python train.py --norm="rmsnorm" --norm_place="pre" --norm_eps=1e-05 --rope_fraction=0.5 --tie_word_embeddings=false --init="uniform" --init_std_down=0.0 --optimizer="muon_variant" --learning_rate=0.00677 --beta1=0.95 --schedule="wsd" --batch_tokens=16384
Each number is 50 + 10 x the weight over its row's rms, rounded and kept within 0 to 99. Layers, rows and columns count from 0. The size before them is the row's rms in percent of the matrix's.

# layer 3 attention output, 64x96, rms 0.192, rows 0-28, columns 48-95
086:40 72 48 36 29 65 35 32 59 34 30 47 74 66 52 61 59 71 49 49 58 46 36 43 33 63 67 42 50 56 55 52 47 56 53 56 51 48 52 53 50 44 51 53 60 52 56 69
095:46 59 38 58 78 52 46 60 50 30 28 79 68 43 37 56 53 58 61 42 45 52 46 52 50 59 43 49 60 55 63 43 55 37 61 49 68 52 50 59 45 40 42 46 41 48 54 36
108:37 54 57 62 61 38 50 55 69 47 38 28 65 65 29 52 37 45 37 36 47 60 48 61 39 49 47 44 35 54 51 48 38 56 43 71 47 60 59 44 50 44 49 48 61 50 43 46
101:75 59 51 44 17 55 43 36 43 50 81 42 32 51 33 66 45 58 50 51 41 58 51 44 39 56 52 44 49 57 45 53 51 52 45 45 49 45 44 58 54 59 50 45 43 37 63 43
112:66 65 51 54 51 42 62 48 34 31 57 48 30 32 80 61 51 58 58 50 58 52 38 61 35 57 46 32 32 49 50 56 58 48 51 60 39 45 49 46 53 47 51 39 54 45 44 60
080:44 48 49 55 49 59 64 32 26 72 60 59 54 27 67 58 56 60 70 52 48 43 54 49 45 48 47 59 64 47 65 40 50 57 46 58 61 39 40 53 55 54 71 45 41 48 38 53
116:43 44 47 31 32 58 43 56 37 47 78 52 54 56 78 41 43 55 61 56 49 47 49 56 40 44 62 43 52 48 52 43 44 45 37 51 59 48 43 48 56 46 58 46 58 61 42 57
085:41 50 59 61 18 35 40 38 64 52 47 48 40 45 24 51 59 47 72 63 41 37 29 39 56 44 61 48 55 35 48 45 47 50 61 57 60 48 65 48 47 58 44 53 51 71 57 51
120:59 58 52 71 46 59 51 18 57 52 27 46 15 75 35 36 57 48 57 46 34 52 50 46 47 38 63 50 51 45 57 50 58 61 47 50 52 48 58 57 44 53 45 51 45 49 38 44
104:52 81 41 59 64 49 39 50 79 61 59 47 55 55 71 59 54 50 68 45 54 57 54 36 58 54 52 55 42 49 49 54 50 46 50 41 46 44 54 39 46 53 50 44 58 51 62 57
107:54 53 49 52 39 23 32 55 40 61 47 55 37 51 22 82 61 47 43 61 68 50 38 60 45 57 46 56 54 62 34 53 48 46 50 55 42 49 42 33 51 50 61 48 55 43 58 48
104:23 63 64 53 64 30 46 28 26 57 58 52 22 28 43 79 42 46 47 51 52 53 47 65 55 56 49 45 57 55 53 54 48 45 43 48 68 41 46 49 59 63 48 56 41 37 45 49
096:40 61 45 39 45 33 25 42 47 33 45 41 58 67 53 58 65 52 42 58 55 46 44 46 47 36 45 54 53 49 58 52 49 52 45 41 40 61 47 49 61 60 65 38 60 59 47 71
102:45 60 33 43 46 59 64 60 40 54 50 50 57 44 53 56 46 61 60 61 47 67 51 47 52 43 36 44 60 66 56 73 56 42 50 50 50 42 51 52 39 36 53 56 31 51 65 57
084:69 38 52 46 45 47 81 65 40 64 71 50 30 67 38 58 69 50 48 45 66 64 54 54 35 46 40 55 60 49 50 46 52 55 46 61 53 51 51 48 62 58 36 44 51 36 49 44
089:45 38 73 74 72 45 47 66 53 25 38 53 42 41 35 53 39 50 62 37 59 52 46 60 63 76 47 53 38 45 49 50 53 45 46 51 58 31 60 53 38 46 48 50 48 56 36 43
098:41 33 39 61 21 64 82 33 35 50 53 34 64 35 60 61 56 62 54 51 37 45 53 50 50 38 47 41 43 46 46 57 36 62 41 56 40 44 51 47 49 51 56 38 40 41 52 51
087:65 45 66 56 61 70 57 65 35 21 35 44 44 58 37 47 53 41 42 53 45 58 42 51 38 54 44 52 52 31 69 59 55 59 49 67 54 37 45 56 69 47 59 52 54 43 40 58
102:54 33 54 35 39 73 49 48 44 39 12 51 79 58 56 46 50 46 66 46 60 43 49 42 52 64 58 48 56 49 44 42 52 60 65 43 62 54 48 41 52 49 58 55 48 44 54 50
095:45 39 49 81 51 75 70 57 50 72 66 46 51 46 62 15 40 56 57 47 49 59 67 54 53 67 55 57 49 51 42 55 44 63 58 59 42 33 59 57 67 51 60 52 53 48 62 49
104:69 63 60 50 52 73 65 43 43 60 59 53 38 46 65 39 41 57 49 49 52 42 57 55 48 52 42 32 61 47 43 69 48 39 45 40 47 58 48 52 49 56 38 51 61 51 46 61
131:56 62 34 44 73 41 51 32 53 24 41 52 41 57 38 72 39 50 61 55 51 53 54 52 50 50 56 48 51 57 39 60 56 38 46 55 49 45 59 52 59 51 45 53 71 51 37 54
119:80 38 42 40 56 54 39 52 63 51 56 54 48 60 49 70 40 57 46 57 48 56 49 40 51 47 46 42 56 47 63 50 68 45 49 51 51 45 55 53 50 51 51 41 49 46 54 49
096:44 59 33 58 50 42 74 62 52 39 47 29 44 52 79 58 38 49 58 59 64 53 52 53 34 50 41 41 48 53 68 58 43 55 46 56 59 60 63 54 56 57 42 46 44 54 58 47
098:64 57 29 46 42 63 46 28 40 59 48 49 61 87 32 60 55 54 42 55 53 63 54 59 48 53 40 58 53 33 51 58 45 51 61 47 42 57 43 39 51 44 58 35 60 54 50 48
097:47 43 48 50 33 62 73 54 62 61 30 47 52 60 19 52 43 52 65 40 61 70 42 49 32 56 44 47 48 71 62 61 73 42 57 35 56 44 51 42 48 54 40 56 56 55 64 44
092:65 43 62 63 44 72 55 60 36 57 70 32 33 72 39 51 47 57 41 60 38 40 49 67 52 43 56 42 50 53 49 60 53 45 40 42 45 59 50 48 45 48 54 44 41 53 44 52
095:35 66 36 58 46 45 71 29 52 43 50 70 68 51 32 55 49 50 42 50 66 64 39 64 53 57 60 42 51 49 52 54 58 41 52 52 67 49 58 52 67 43 50 47 49 52 45 60
098:59 41 53 40 58 68 45 70 31 38 29 52 68 40 27 30 54 61 37 44 46 56 46 40 49 44 51 50 49 55 57 58 42 45 54 67 50 47 42 56 59 49 58 50 55 59 53 54